Each number is 500 + 25 x the weight over the matrix's rms, rounded and kept within 0 to 999. Layers, rows and columns count from 0. Numbers have three digits each.

# up: layer 7 MLP up, 320x64, rms 0.263, rows 153-219, columns 0-63
# down: layer 7 MLP down (transposed), 320x64, rms 0.186, rows 153-219, columns 0-63
# gate: layer 7 MLP gate, 320x64, rms 0.284, rows 154-219, columns 0-63
up153:535443450486488499549506500468499528453487472479481462506535486534505504473455512456484512468477515532513474498510510499510449500513474460485501462459524443518488462497501496489520470503512503
down153:493478472518510453530515462473468483512470486526489488483543501511508485505498533430490487516515520526526519528503519503497502495551488517514490452472449510504478464521486489586542518491503524
gate154:498478520448505496476554531497476529472462495505493475524489530499492475542484490507495506472552477526514486542469458520498511481511527470503485468500476530500483492511502515533508489475495476
up154:464551514534518511482514499527512480534486512511554500467549509471488483469498502464510458494468532531500492508463457489474496518508533492501519492497467480513505466489459482500470475442525503
down154:501475491485497510521491505530482484503484517522497543516526546479490503531531532494511482534514505442511464538485508518479486533504469465458558512432478463516524496465470452486533480497556475
gate155:514481454499497480505514510510526473465480480525471481482502520476531507514507498532554495524469517543499500525498470467416492498504516464558494512504511496527467511445493537513514522532501492
up155:494485507477515510472516464534517533493515522508517518492498503526519464531479480446488457487531501495522467511465502513515522518548516482519520502508537480521458482520510522529496491476493526
down155:483500473535479529477494527501517489472518507498527508517482509495512497516508513528447522483510509450491502485486472485485473588485516475448518522501484519485542520500520467479492488510471500
gate156:514493463468533439497446482452499531470483496492497498483503519495438480478472461488502508500479513498496471530521516533545501484521494480496486515488497468489497506465527516528483476493503479
up156:551500486464529448514475475479513537520510500510516529494508527451468487504494453488482509459519528504479468518477488484533513507521524458516528469515465516506500465489516520557492530479534491
down156:503506492493520494492527487517444514558506514494511514511480492516473528484486508493523511473520519494504463542479536489503487517479485461508521493481493463536480516507474514478457532471433429
gate157:545506501494489491490535510521533476503426491467488491534459501520511485523490566498439472470548504478523528507514490523475529498499536488503509526515543500484495472543490510482531457476503473
up157:490483493499496496478516538509462486468479522488525455495488497478467491448500478516562530562506484474506487471502476508498495504499490515533497426514502488502503491533497502514519495470526488
down157:516485543457484459517500546521520460505467524532488502483453524513468477474498516498502473514502510523514498503549498500493511508497524534531467470462518466500434523509496475540536535509540508
gate158:511498502514555483463484491469526482495513459499487494512490516488478511486480514504473485540555467502495491493520471507503504526521516505515503494505553482472517530454531528477510479512443465
up158:490479507488432492510476490489563539507423512516511503480461493497460465510478518475497511539525469514517473477537544486505513500488486522458517555503524543491510500497501511466487505531509518
down158:492487510474508493522489453522491461524481472504507506513486512480492504515472497479486519548507545520499505559508508489488493523433511500459487534471537456489473489509510481483521509526506510
gate159:534475499438520480511473524532533521505499501485507477480466512527480498490471483504504490492500514562534549520510485478491490511534464493506499546470526540450522517475521515511519480514505480
up159:502467467538481488450484549513514544537503475511489513496478516512479500480527465457526556526504511520477435511480508513505487514437499489525466518533466516506505502514507490490504489539517526
down159:496516473479540465462511498502517503460517535496480555502510574493546484518480514498484488500494502472463469530479483499506514492480486528505524478491515436518497515482519469497524474491544509
gate160:497469506512530479544513492506513470489455500534513552465505491496484474497477496477499500519491481479518519528511491499507537500471487454571494497497509520529474535519495497524480520490492471
up160:479504540479466502497454485521483466577476489492469469520502448501504481492467446497505516529506490500515510514506534516509473518520476481493475533505537529497486518529493510499535513526516481
down160:472487466518481491494471500495472494580519489478488506442504489505489492502485519490497500504525503517492488481512505500564472502535478466482477491465473550524481458502517518506508471492499464
gate161:505512444516484506481482510485524569484526479538503499518509526486533484482496500461508502491462493492536478535483506468458516506505491506500476490487535508513509519480511497528455488528521503
up161:504495538493496484536485427522485467528496461509499491516484452479507508507476524492532511477477490531529491505515531496521495479507484530531511533535532485507485500450466511509530451496472456
down161:469481497486519554542494541511508571505499535492524496486503517497451484492513458496494466486554554446521496503497463477493511494498511470494495502493520510487527475538551488473480483483495513
gate162:527474524511456521520528528478480493491476493508470482520478456454582501486459504504537517480469530500511494526481536468502516508530503492480553482521529515519503516455530544481481528542456493
up162:493527471504455482466522492493531503532545479487476474517477511515497469501494529500518489532530435514517468493469487488527474517496487507504470506514523469503510442529500495502513426462493523
down162:511472518510514526500468545493486523454462531495502539538494457460508525487525510534509523503465529536495500483489512502471514504548482462505537534515500508468541513521507460507495515476483508
gate163:508478503489505494480529525504504488459477522494469509498471480482478525490521476502495540523490488509474546539488501497470473506514505500470499502498482484508519514493505509518489511505495495
up163:504496508503501487511491468520488518487503493513521529523486482506472490495490469495521471503466513473477499469535509491538520554512528484506495512457508531534497492539484468503529472491509502
down163:494478525512490508510500476461500524521462474491533485486513502513470514492478445491461510523515491541504467476503513498517522476493476499489513497538471516530499508530506514510480476527511528
gate164:473541489489501486511520480469530469501515516532482508477488510541467503504474501493519484533468493520496491536501454514514457514495498520486535483469508499498475533510537504531541515499479506
up164:509447489515514515489490555456493495496509514474464475500534511506493488518479463516464468500457477523522489504485539455481519495497502511498506497556459519499498485515483504521473496488512487
down164:535498528511512546492507512549493527499478486484528538476489486513481511484532475522542522518507519477520503510476525525473527519483498481504476497481474512480540479522490464466492520498475546
gate165:497477508486454424508512496482538552522479483494480519473492538519531517514495488553521506487529533501516478488493465554507493498505523521471520466472510460464506501479548474440449469492471526
up165:494512504535540549464490532455513522512479512484463479513522477513488521518504461472476511509486509520501527530416502504513500514502471512531470479526516535494498491516524525546492504501501504
down165:483533534528536550485487571534514499545484501512512489540474454465487507492475463497506528521471486526510498527490471493512520530447514482523487493522503483482529515518493519507477504510516519
gate166:468474445491512487534482539470484506503480484519489462490529502513503472477493541482475551508526501484548461497518493489508523512563492449522528465491551457501489508511516510465456504544486498
up166:495511537498478506483490451492521523483483524491498489556521517492483450448493514464500468526482508506507506501513467508465485477459549486481456470505469519563514514515539519516443502468528490
down166:496474471488550478514500527510486464493531487484515517502490539520532474489478493492550487502452514489519501546544501488509484518510465494465518497442506451457506517487484465491493536533506445
gate167:481541525486523511520467493505489537515470492512498514505490482488493489491478497512464480524516530481519477467522476532540488500555514482478521477498529515496446539538537500455468553563512497
up167:514504501471536490424496501503498480493511527500499521506515493492434529511486488552471504492545512531463517515539517526493496479466509549547503483582498503469488454508480472534542468464486514
down167:520526526514527515495492511505497520544522527482479469536495482475531476485500481499486522490490496482504481512507503522482484424517496521495494493490529596483478489540504500550490446473559544
gate168:499493518473455469515484511419511504520471505489504504498516505514459503477569463488511507505518472488524510501467485458495481526504494502498513458501542465494500501498495483487502464495454467
up168:517495502494477452501497522523507492514515487540461494519532504495513470420541516482504527513430497422512519488491481544481499508528450531535511481435509494448541523489495508539508505537497498
down168:536484480498523490455486511522569528488540510539469509520541514465469493479461505503508499477503533491469516516472500519512545508454481505528494518483546438463508477528540504488525537506538482
gate169:513508503528518543485502437506498547525553491494549521508449520519522525506519523517471473511522522499488477520483501469506514506485556489489516452503515527511490502530498523479486489492487472
up169:497485467474485470499517535494494516481465489498462513499493470537478502557490534474513503442501505475503503443489495503533492494505488523509441530533499488469489499504497490546453473508505516
down169:472488515515475526508513529508511496549517492504489474509513531539440498503514487471497501481537487502499474529534510471505491471508526465535547475499511466459534506512494475464509520507497551
gate170:484480509498487521482516508520487535512509501488478502513508516506520510534462487501455451530520496541486478487477464517549489506508471527482474534541498486501479544495482507487524477519532498
up170:478505492502510470495473498534497507514471526488505477500516502483474482506489539487487515472493479530507527533487517512470485518495491507469522486467474492467502465435532465502482502509506488
down170:500493468485488499449521519533542478506503504497490536505518508504495501548518496484487536494477515483491465495493508473499495522476510512512489506506497486506452505465507500487496513528509543
gate171:493497505502506508510509505483514446465495493492486501513527537524436533534471499561475504516529482526557511523508501472484516496491531537480552547490507529488504517476522494517495539513454471
up171:493505538540476454503465490473525473507499534497469468511510494481467503524506468481545517527518515481518472508491488523481544518474530510491508444558495491500504474545521490477560485498471528
down171:521515507492493504473489474534499538520465556512492514514490497469457511497550471457501512526464484439485461490475491540456528478476466521521463496487511455536503501515486434488543484436525514
gate172:512496537493505490524486506490490524510516491544526558571477516485482512485486495490510505500484489510535515512519488549491485499551523496502473495526479505500538508512538481505468476510476463
up172:486509490496520528518493494505501453522533509467512552480505500508514520482522505501509508470492507472520498512533453537483464536524479530530524440485488480501539510468508519509473491502477481
down172:506478498500525527517514480466489472492502526541503496533485525482540469504480540472492504509491511540508540496479485495503529521492482508478499477494483500541513504558507497505482507517506446
gate173:511474492471524491476486488472485527492507503521535500490487535474549540467494499503501498506492492506471495451522492488530556514473519493527513503494498515563504478521505509479490530503464504
up173:520457522491522527536496507498483490475482488514475438511486515519515500504497528495503507534468482486518499484498515521472500521474452471500496489492489511483541489455434524537479526480506466
down173:527488509487499491493486491500519535468494524504532528462490508499485447493511454510483475502527483489428534515499459488496534487493492534476529508503488497525513542501514492442474489459491498
gate174:492507509482555504491496484523508501534477494538469535513514497483490499507525484539484538476506473515491507519544491513474524504518471465475473523524510500491480511492502491494524503513506476
up174:495464486514501509503512493525487503478476526522469481482528491499500497468510483523518505455480479499461519546526514493494527499492503517508477510516501489473521512516477454535541477513529508
down174:482478515508503493495503527490502506495508559473442449488474482524522495494519507518505502523538486508465514486515519520523476518488501489514509516503488514517492525469479466507479493479507445
gate175:496523537506507487501515518483532503494473486484501529499499498498486516493504516502485525483505499498492521520490496510520489520500478462482511485514493508527462493495475524500480509509495476
up175:479538515497549506492532497504554509459516534478500515477540471491459544493502479487549514475471517503486535485483493519486488512473456513506465448510476463499508518474436486544479484480521504
down175:500510487517562510495522492468535532497541545471465474477514479492495498485494535462549470463513540498500519479470510490483446502509489501495456480511469546504524479504489474540491513484484510
gate176:501543552468510508469535481463471484491482499549474509505487504490496513472471526581507523500515490523496474483515475487505493493509458512505498498439472473495532518492515532532518445477461494
up176:501512545490524515490519502527500501509493504448547499492487441482494565527524526502498495492512486487459476534486512504479501499491506525485532483456528484535464509506508482515480491506520461
down176:472472478484477466539511478496458478476517488483518527439450505525542523525491537513517459480477504492495484530502514500486469527510462474506518467470499492490514487498505494492541504517463501
gate177:519454467483436511508505510534475499470452483517518522501504507509471528472514505469488487517528513548558544522523514515529491506469477504483495502484455527489486515527523491471485559563466488
up177:534522454491481484480538481570517512470507437472480524503495460471513500517491534498485487483468476484459511534429458462503522533472508494554526541526520503470484512529479489516490510577475458
down177:486486505522462467503485474495482484514501461513471500492504491521487528516432527474535518494440476550514496495476493514509514492446486475504460511505495443533488515532478538536444511491445432
gate178:534506521491470474509485518490504511451509519526566475534523494460476441517481503538512494473491557487515488552493538510528493520530577502509543452526484500481460506528499468501493496464479513
up178:485525510488561546486490477508513472495523479501528475552493473505466517550472496532518499492528547471515450463501502462480464499495506483518517473491456460493487513523515503490495495469449475
down178:484472491524487442517497491492513469487483509528492484474507502515514442563519515511514504490497515506535480508511492473503511545526502500480522490479455450489484475447473507503492503557528472
gate179:529483499512515507512497493534502505540508525521519449519477500516476538530477492481477534493504477540547474517465516490479519529508486483498445541522495475551467497543492461520499511531514487
up179:500502493520476514511481513493524509518497510479503524462468532540489468478472541501467491500511463518515506464515527500466525499508533519505497504518499486444490511497489531455546549474497500
down179:521473505513486487497533533499505568524476499516533496513534477495479526486521480487513514519514479520504497449508461499506538532494474468513507491507477551506528502514489464513511517507473503
gate180:495487477520470473477507549500507481495497478499499489519516486489482511508515515480490477478538491520498482519492506496493529520506446468552501491500476538559490491479486539576493469511485491
up180:475469491476478501484501510534521465492460498501510476529528513488447507505496498537499520497480484474473513509508479480553513511488510516503455476468496484506532521492489472557491457521501510
down180:561478523488483507489501488501485503532488501521479460476539509513523510485513533503496484469525486527514483501522504487498477472455494553549506500498478523512454528489504517509529469446504498
gate181:513457511488488467501497548489451498499504489505531515494491529520452473494530493498482602463549515494470530506523514517493500495525511495484521529483541514547464538513518517547469524487480492
up181:467502440450498488478495489526499513417479484493501461551490469481482484481495484466507494505459497505508464497455522491466517510534479515498526488543481479492506477526499473552501532495518483
down181:476525470512497486479485494438525460501523500484533526493517526484541471512609513507491519515510546505491489519515494484498470533505485521465535488520479523500527502513508462491490486453538528
gate182:506496529523502530441503513529543493497495509509517461551530481477539444507549524513492550480505493525499460532466465417500500527531498530488535486477492497487490515511532487506494487479476476
up182:498512496516488520439487506566498526515521485515474483508479473505487454509540499530458473466522494511482470515430508521504503521516464505487509561519548502465519496466534528487513482526478521
down182:496507480505496495445543465511470464481508487468464469508525449489503535502506541489496519511473497531484515457459503530509467495512483530503507498549500535558439488496478458510525487550476484
gate183:477491513535486511489511511471520500491492521475480489465497502489523516514515485498503468525530478506500523518493501519512506488494497504473505502526477440489512487521489495485484478505514503
up183:482460508480488528514509509464504480514503516485509444485488491525504514541511491487522491499498469509481489495476514512493468477496511487486513509520496434520498461481500506491513532512516488
down183:509535482491509476515506461547478531493471468529527534519513511516488505470521504500491525492491539494493476499488481480498516517513489490509490475463503557498502513497509538508496478469468506
gate184:540485480505478526528475458528478513512491461510495485488508539517517513440527507509539505482499520481515489486511492477524465527555541512481532532465494507531465500459502531490543488485531497
up184:499497474500488503509512486453547499462504477502498502511521526486485489489494552512558465521520531523511477485511503470498478519505532484511506514474526471498477469455485477455510490518519490
down184:509498476495479542485518506482479492471540525488501524480525456507542515509471507549510509478504493504475500510462504472492465504535495526492490527530521568519491486512543541498451473505468516
gate185:478498453461490492555508509511514524500526486506521515474465481485482483507505492462475512561441488500515501518464520531524461506457523471479524497507479482508513535537507487501526517510460471
up185:488507552527488504512515522566488485504493498485466531511466501507493515504492529502556491507532501523503496520492527535469489499519491513486544501493553501512497501528487519485524527528528494
down185:488479480516503489469516524511518489542494486517526494424501487503509481525517501493499495518468491510491503481485495468517498550500471499480494499465470532515466493485468528540492492483543475
gate186:482524490498485473425514496486511481519482543527503503517537512441493443517494464497474471542490511536495478493519534498492502527526508520514468534495484536462481486512509526500502522499515515
up186:511475514507522486498514503523515500523514511497544527512522507547476521532496522558501502463520484504457526537559484489479535461479522491479488512482497535512531527519500483528485496486500501
down186:543488524499484508488455497496500473506488463513492505505497563480535499467467517541503486487507497485483526519476514504492537450475510454488494520470526515469528477504469470487522511495493476
gate187:514508497461448472510503503468476492493525511508470484485490541496478465517492506514479487494490456501447493473531481520494508497531487514501454458457537494483509514528487515538486473503492504
up187:500487508509479556447469492485523471490508492522487486489533507484519494500535503472461453504545498504468521495518510477512502479514520506472518529519503462488476515476482518497524509494500498
down187:510478481493503508501469449490491483486495503518455530502520513480516497496478503498511497527523536495476498544508508492523495512555497500475565487470480516485488487505522486531533499495555551
gate188:531474538508472457507496533465493481533470489537513531513519508492523493484478533489490473489509455474482501461529518502524535513521552488533469464500484508508492485509519499457488468465501483
up188:508499474480487463514460478470464486487477483514481517494512499536486527499484524487491531501467552487515493432475488515497453520500489468495505524522505513512533449539527487513481451507527491
down188:485505513498517477548502495572476544540494499530485501497466493502465546497513517482504476492530539492513498532544496516521511487518474513508517461480504476490436518509494547566537508543519469
gate189:504484464520476499491532507559447537510507473510541514448524486516513517454517463466466520494474488450500511549523498535485487533490476475508488479464450524470533500503527525532513492500534477
up189:487473515508527512527507509470528483477511493507512494497479485527504453503472527504449457506460494490535484461498512486526503490517519489467514560471498499578497448493485523490528484489480505
down189:478507523514502519467508524493532548486477514511464507553495474450515472541534477488521559502491514492486512484500489497502513464467515508475507504529530529504504500493481510496479472490549513
gate190:544454512532516481472464499496599501512505460494507486514546486511512491495478472548488500464537479535479508493485505463540522490537513470501489500498477488511472435535522498520478476500493495
up190:488530527490544511484513510461489452472551522482507502520524488551505487474521527467510519551442484488497484485524511510503526530482474558487497500471500500523497532493503501503448556502513518
down190:521498505498481468491516507494491463536485461443537489463529445471499490506484498531505531484481475483481479446514533485472474523498468523495467514472507481496482500509510504489486473466518516
gate191:514499477573438531480499481528506506489485522531513509492506533486514548484520485541494507515511487514451488515477492464499535524538488508506468492485534515503488464495462500510492505500513489
up191:519507481539445519519489496519506496487521523463486542540509528512492525517526453491493507482484560475470481518462480524495492498551472504517510437503442491510493499535472472526486494530513464
down191:519515486458494514502476507472510489463523492522490495492529532497524524506532526542500518488534499504467514526501503524495485548527516496470478477478459463505498522555539455564532472497486514
gate192:504530542523471454487513530485458527496517515522524477496529471531484482491493513499481490521461506499473451523501498517464503491500493503547509448480478471473481524540500480552494506468470469
up192:478542511497472441510507560530506541506460505504504486491499514520519486466469526516498524521532525522468502451481487536526528492510516529530471493495513505427519517487479508509506505530463517
down192:470487515482468497497544503490470505538506484482479516466529500533523524524469538490499561523527522533465501515510517516497470529512529512539507519484501462534504497522474450490492492516510490
gate193:479470502475484474450455516518492494482525517490527453547513537496487549458526456482511452518512539512521475542506493497528504523483467529499519511490509463511497526520511505526473512505501521
up193:496505478510523481513486517511478550500513547485536511469516514497517518472463478464543489523535555510561469432454488500540455526500504531504511530498494497492466486493505513525468469499477519
down193:514506505506524525504491535458487558514497519522498531516510495471492498474512513479500517510494500509490519498486482508509474563516539468512479522519522516505512516558523534573472491463444496
gate194:497521519534547501491544508496476516512540540542504514545490487530504496516508496476502516523472505521499509510491446479502510534499453532500545474484503470463483503493468494528507532537494484
up194:513508473493473515533466480516457474492495459473502498472499500514489461475523516471475493534522538507526527513531534524493485490510567482523437484484508524518526492486486507492531482500507520
down194:502480486503503475492516473502470457525487478426500499476510555513507511487482523471453470505485500537524466485512515506520445466517494483503483535497492530562449512475465459481471497480512509
gate195:490513514486523480486506462463535524479526549539521499513529513517474449527489520474499481508491494492501498472508517446476520532559499510486508512527480465496506487514533519446543479462518473
up195:472524507504453545515458525509520496477507504524465481545493503479519503524476480497516501484528497504537497429516506484508485502502522532539527468511500488473488504503506504455501509530482520
down195:514497527485459476507504483514513471495488473536471483455456512515478528549496479489500459450499497490513519504540515496511481520533511538492502497483500536488499500470480457525491503574496478
gate196:437487515540460524526500544521467495494508503526513493467481491496522521497525504505508515539551430521532470496506514516508516508502492475481532498511499489489480487486481480458486482488481480
up196:465502529549464485512490492487490491497463495525495505478481467506477491501536534511479518533511454512540460497528510511466515516524514498496501503516493512484524489484501502431542487488451475
down196:515477498491515472523513504503482474494512505531487471473504484499506484516480501534505499452503476523489486511524507506530495509490508520499474471526515480524468494511511490520492488537467464
gate197:487482501489527486490464550498467504542486483548492521498485510493495541497481508528470487509524530512456499486511491517512504475525494522510503484515449522556508538534500534409507516499480476
up197:483517465518523560519524478526508522519518497490525473506504523513482443492486468534510497478497440489494498505520511541523506492484505469497515565445538497486515519530521478503474507494507540
down197:525545485478576512482497518501537502492544470477506523519493542487501465481497474494509497507500489484494457511490534508480515458477502465491461501483548493486514479482514506521480485471537553
gate198:443475508492481528499502504503510478492512508527486487479509532477455504526527500505465540515508534577485519480479466518478474494493506523506537515510506503522443498495476533540509475532448492
up198:507513509489444489527426522522524520505515494515527489493509495509509517507524539492475493459452430524471490525464487509515513468513518468496490487520509519513491522522485471496512522488522492
down198:484520478517538504492489483473492471507508506508522541476534461504568500500506474472500503517498510475487489532445493503505539485500491496492490492463513466509560464480488474472443486470541528
gate199:498496510504552497508501519496539491557520496473506487523517496514483526503480522506529472533476464520489552463474515537526525526488486557513506514479496482487469501516508490477468525464482486
up199:477479553500484510452510522512510458550494488483501484519497485497457464522465540504515493474523512547496475504478490530506519519490526554547508507523508518485504480484517503515512502504506489
down199:490487528508515449464503514523517491485512518465530523479510463497473477479497484493518509510505482494529448533496464517514509543492565471542467525480499521475515498507512488565480471475519493
gate200:517443541472541483505479530481501522476483487510496466525471471513482487475553512548478498526483478504507466469493507493501526522499510481494511488503434479489462551497448491466466520515461470
up200:493431519495538481423482545545457508502518506504543497514544474499505486469490521543488468483542550504522492477504460477481492471489482470519492499542488489513505489467506504536510522488484487
down200:455506491541555504482477484458473495569496508479569481526500491497502519482464507502446517493502543480491500518502493481559485526563523524474481494534460490462543491524491498572511496509507487
gate201:537493532501490495502491520469565497517484456454497516511477457453505489495483504482508517526499506481515521537495481496544489507486486548513490493509507464483473484528532497514516501488538496
up201:530520516499493470503469511466519560472477483492457492496505455457532520548497511525485516515553497506511497530466488484560454488518500471532504491482522508490497483505536546533505484458499530
down201:468515472504514508469528502505482463517508517497509478469510485526544542535485515540508501506513496513455476533525504492526476548504504511497499474481459454511492518487508531537517476477531456
gate202:494455523534512502434471487495500487458494496526489492542480539534538482486517482528447504525439480540503533467534519496490488504514434498517526466474534539483494507505514511493518514538511504
up202:553512502504444462541524534533536480502508459462479498504510494584498535495522548531484499475501482505500489468486525513503500502517517490496492482488475527513499553495499486507471485504522521
down202:510460520489501507524516466553516420544485504512486501496493486523521531506506518476444505504515490511482468516509514496523527446500465534487475471506456499544481495469470463541480495480522509
gate203:511487495465492569476488496467493536496521507484521440498514486496515485506510490505490485527463507494475476443421499454478502524527473528547480498499483477504477525552550490495503506459464487
up203:506483541479541508468461467534508508490494503504517513472538505514489475517488468527446476510507494521530503535473505510495476494489508480480459544494527522456482506490498503480514567451504517
down203:479481468503503537486544498472521491530488510477504452520493522531495492548507523470509540483486532499497511510520501485454503500543515500508490469534498550496481475552498532539466511507481494
gate204:498514548472496514488491477546485485454482455487526512489479499488494529486516488482450511474518467484484496528531478513544500514456524535462487481497512486537457480499498507517482482518519464
up204:499526506520520512482486549474477494482475489483497517499514519521505555488522526473535568479479502503514492497514524512502494502454480463499504506507467513504477507497511469452412506513523512
down204:512503495532479532512508522508450513484452515524491515470472473481531497493538506508522489523510542507506506514481513483474535475492445468486488506496525524512527505494507505471427494478517431
gate205:466525499492519519490469489490492512504522483476493517529511503494539455492490482502513475517454515535483502498519495493546532520513508479475508538486524490512488500504457489503507536523512480
up205:509455522524516496488494507507519475501486509495526440486494484518498503496554503502535525512531472500499503521490513500486471491496510508540514457521488519483472530462503498483487488481567459
down205:478519482503522475513504490542497486502516497470495500549498518470473491520467504447475504487462500504493469502510474481473500484475501517512518509515530494494467507486480509490512509521533538
gate206:485499484532482480505471501477461480499504505514492466497556534508466503473421496501500472540514490512443514497502465477512499527503533508503546517506492480493441487473534502501485512479487494
up206:505533516503502503492520503508515532507452520473497506546508490474533564497519489482549513463509500512530520493517530522528516473494473476475454493474479499486514490523524491562510477463502507
down206:524504504505524468440531525491532521485493497521485528515506503501539505527496513489508511448548530513506496524481501467504493526508510447477535487477493498473496528544528469559486455512528540
gate207:511507519416545443457512470528494485477495473468522501520538508503492521494459505505556514519524516499517453450508517496473507513494473491465486519471489501489473539516491497511477502466512466
up207:513499525486504505491533478498538529491511492505489517480461485444541481440461471514529543517480489484524500490525529551488494496510470513476444472476524479520504487500501550495483546508492500
down207:517533510456525495531528508472505503465557486478524478523539450509504523491505463507528546503491516501509482522558558491507546489514446496493492480506523477502478512494539565493490516542513507
gate208:509487515475434502489482480501499469473496470492503464470469482474481504508493478519490576500479478472489530524467504526499462503485541485514499504498500465500475537510533499490498494498476488
up208:470506541469478500541495533521499535460473443500510474491460534522504521482545462471514544503495445497486517517475542503497498467508497496493534518491506484506490509492522518478468519519513499
down208:467513475497491518494489515488480537463500513491479478500467514495485498504505497491518524518495458502491514494483478514493462528485482496511480516501506500547512485494521508494473550528495412
gate209:489510507481504488578541530503476497529484499496551493522506520537474551474480522499529532527512504490519485526483506574508470541507498501478511486510528465497473509481495515567552516596487499
up209:483536513520487470506522483500511557476470513445548483522480483526552499514532482461478511511528482520490512495482465436504503505531464490454502521531430487502522495528530475485507489493514488
down209:512522545504566486464494495494510505504500533480531486492488500492539493472503492500476507493456492484512478476472452503489482520473462591524454510490469499516526551518487549471502447497519498
gate210:520525467513488483514474477504465519484462471547549510528451514501486507514489497546476549499506496507485505469477478516533499489530497549456482505519493505519526494472495524531502492473540479
up210:490506444522535490496524486508514474478512501496484503455514504527534504473492492514543464539463547514524520507506505478468517493488514454496482482515509545477531522470510499491486493563483515
down210:476513483499503535509510481539505464516471515467465491489497505477469448511494469508500483554525530479510515509516488519527477483496539476510477482503535473465487471484499473459478500477519493
gate211:532498480497498505474472489463502538512513441512512409523510529533502513470517494528535475498500486511517537536535510474510502522496512536481500476482483487475477491482519541499488507555519507
up211:464511533494515496527550488534472474488515504517500544494439512486513485442493496494463501513527516460519494450556530583494495477505521482483500468470517467483505505490485505552476477503512503
down211:531469482529496514510518484513506469468474508496483551488463522512498521475505482430498506510498497482515487469511505546507508484489494505488532524509466506542506503448459463499503538559528555
gate212:495523470461483522483469486494509475530478456547485523492465504484488501448472506529507536483523524520511517463500484505514526526506517537530504498491545585507502522528503484508515502502499490
up212:505524499523498473513488535485458536423515551463494435490528480491491515551507456476498503528498488503435485524494529514496500450462451447479479494575486411467540498505487552467470525503522513
down212:492483516534435533509513518468481508504515512453530490501501504515509518549491489494502468512472480479497501525534521478498468477528504482506513521531486371486491483493475535499486493528488523
gate213:529510487545481492502468497442534543530509483507489482494493458468478554521501472527530526528505452511438475540501505501563483536513511472505559498518493478506506503474524517506476527506500502
up213:516543477507491480455577493505499489526506501505502512494469512479509511505484513477544488493481499495498540528535478504537481540499499498515495477521499487504486510474511449527492458492497518
down213:495478512515511528441504504496493524529496507528477503542493500508473543537513502448459527495519555503477474522497513504498496493495505460539482474510478498517538491520494491534481509521478501
gate214:495499485510531457477521529504518498517463482523448505471522489489478510526474506510522513489466485532504473513554512493484526482496521479507467474478522458480497487476519505509480523503472497
up214:455495513479515485524478504511484529483472518517488475495443503489508521485529498484467434482518508506501486461548501504464515493512524503470502485516455483504493469515492523484497530519464490
down214:469506495499548466485495508486496496493465519527483470529478542481475484477529474471517516487491516505537478478538492524528478508473479523514512491487494498480526519518483505439496541542458496
gate215:495512551530478482493467469422493483521497507533508475525531539508501519525515473478495508475477477485506527501485506508550513548551481510512514494480490516486491550501494502537468516543451495
up215:502469493490478491492548504507459508499468508493490496464483458523526486506526461506506468491520478526485458476554506462471502482493565484479491547498500478514485478482536493495503396489475505
down215:509479528546459469473570527529505521490486495535521540486532445488469522541466528481493546479515512528519486466493469484506513473476500529503520461511456501508510495476471472536495489511509543
gate216:509479479448466473481514489470514552497496482484492493500524468478537496446514503498530467506456449498496488513520456495532527524500459548520529576541516521470501490499532545485488508518517501
up216:508469500493531501447511447475553504501539491523529548496511439445509478486548529547525482503486486493501513481492505472510527474478514507432506533514486488512504492549486530516505485521474498
down216:511457490494461516505485480434516583500499504504468475502510495501506472463493496465518477489507470441509489462462430470495494519487515497522542563515517493508544510498525506479517512519497495
gate217:488489484456512505497524514459517482496489505527499514517520504540496505431482543487497516543506497526498573449505479478523480503552480518520485522497499526529456496510485504506483505475484474
up217:498520468451513543468467514511494469498475524506526576504527533462466472481500509475480481511492507469511497482489457511497480504520490492530516507490507531482474484502509483510546456498472475
down217:510478512491484516515507480505501478505524498503458484533508499513495489487513497482478498492467450544497513496531468481530501547494515507520518477540547565500474497542534554560506508522525482
gate218:530485506474470526495473502500512484483472459518517525524523546448500512442444549492465486508485505490547530461505482514544482448496527494466515509473558527516503485481511522501492511510465476
up218:518485498524495522459524498501491486534493504493505500501462492463480510521482527529499503497531508531519480487537492533481525501529475490507510542521469512457549473441488497497505477481468505
down218:521510540511495506506514503492520547537520490518497464493494469516465489503494459502481487494511480502520484504481504484473520474461510475526501498526490522503528486513532541504521527463488536
gate219:520504544474506473492431492469527446496515494529515517527492433502513476482476491529453471478455470515470551481501515500500521516508481443543530517486499507507487534507517501444542484500508466
up219:549531489500476520454570534474473460443521474502486495515506545471507511550482508501526549460528519481495507477504545523466484477540507528500474495513534510476511495497481500543457400457495495
down219:521534503483503557502512518508514529466514537485497510470525470510549472518523450530483493507531532518481482504493515471481500467497483524539533518540502536504488496489549512427497490470532520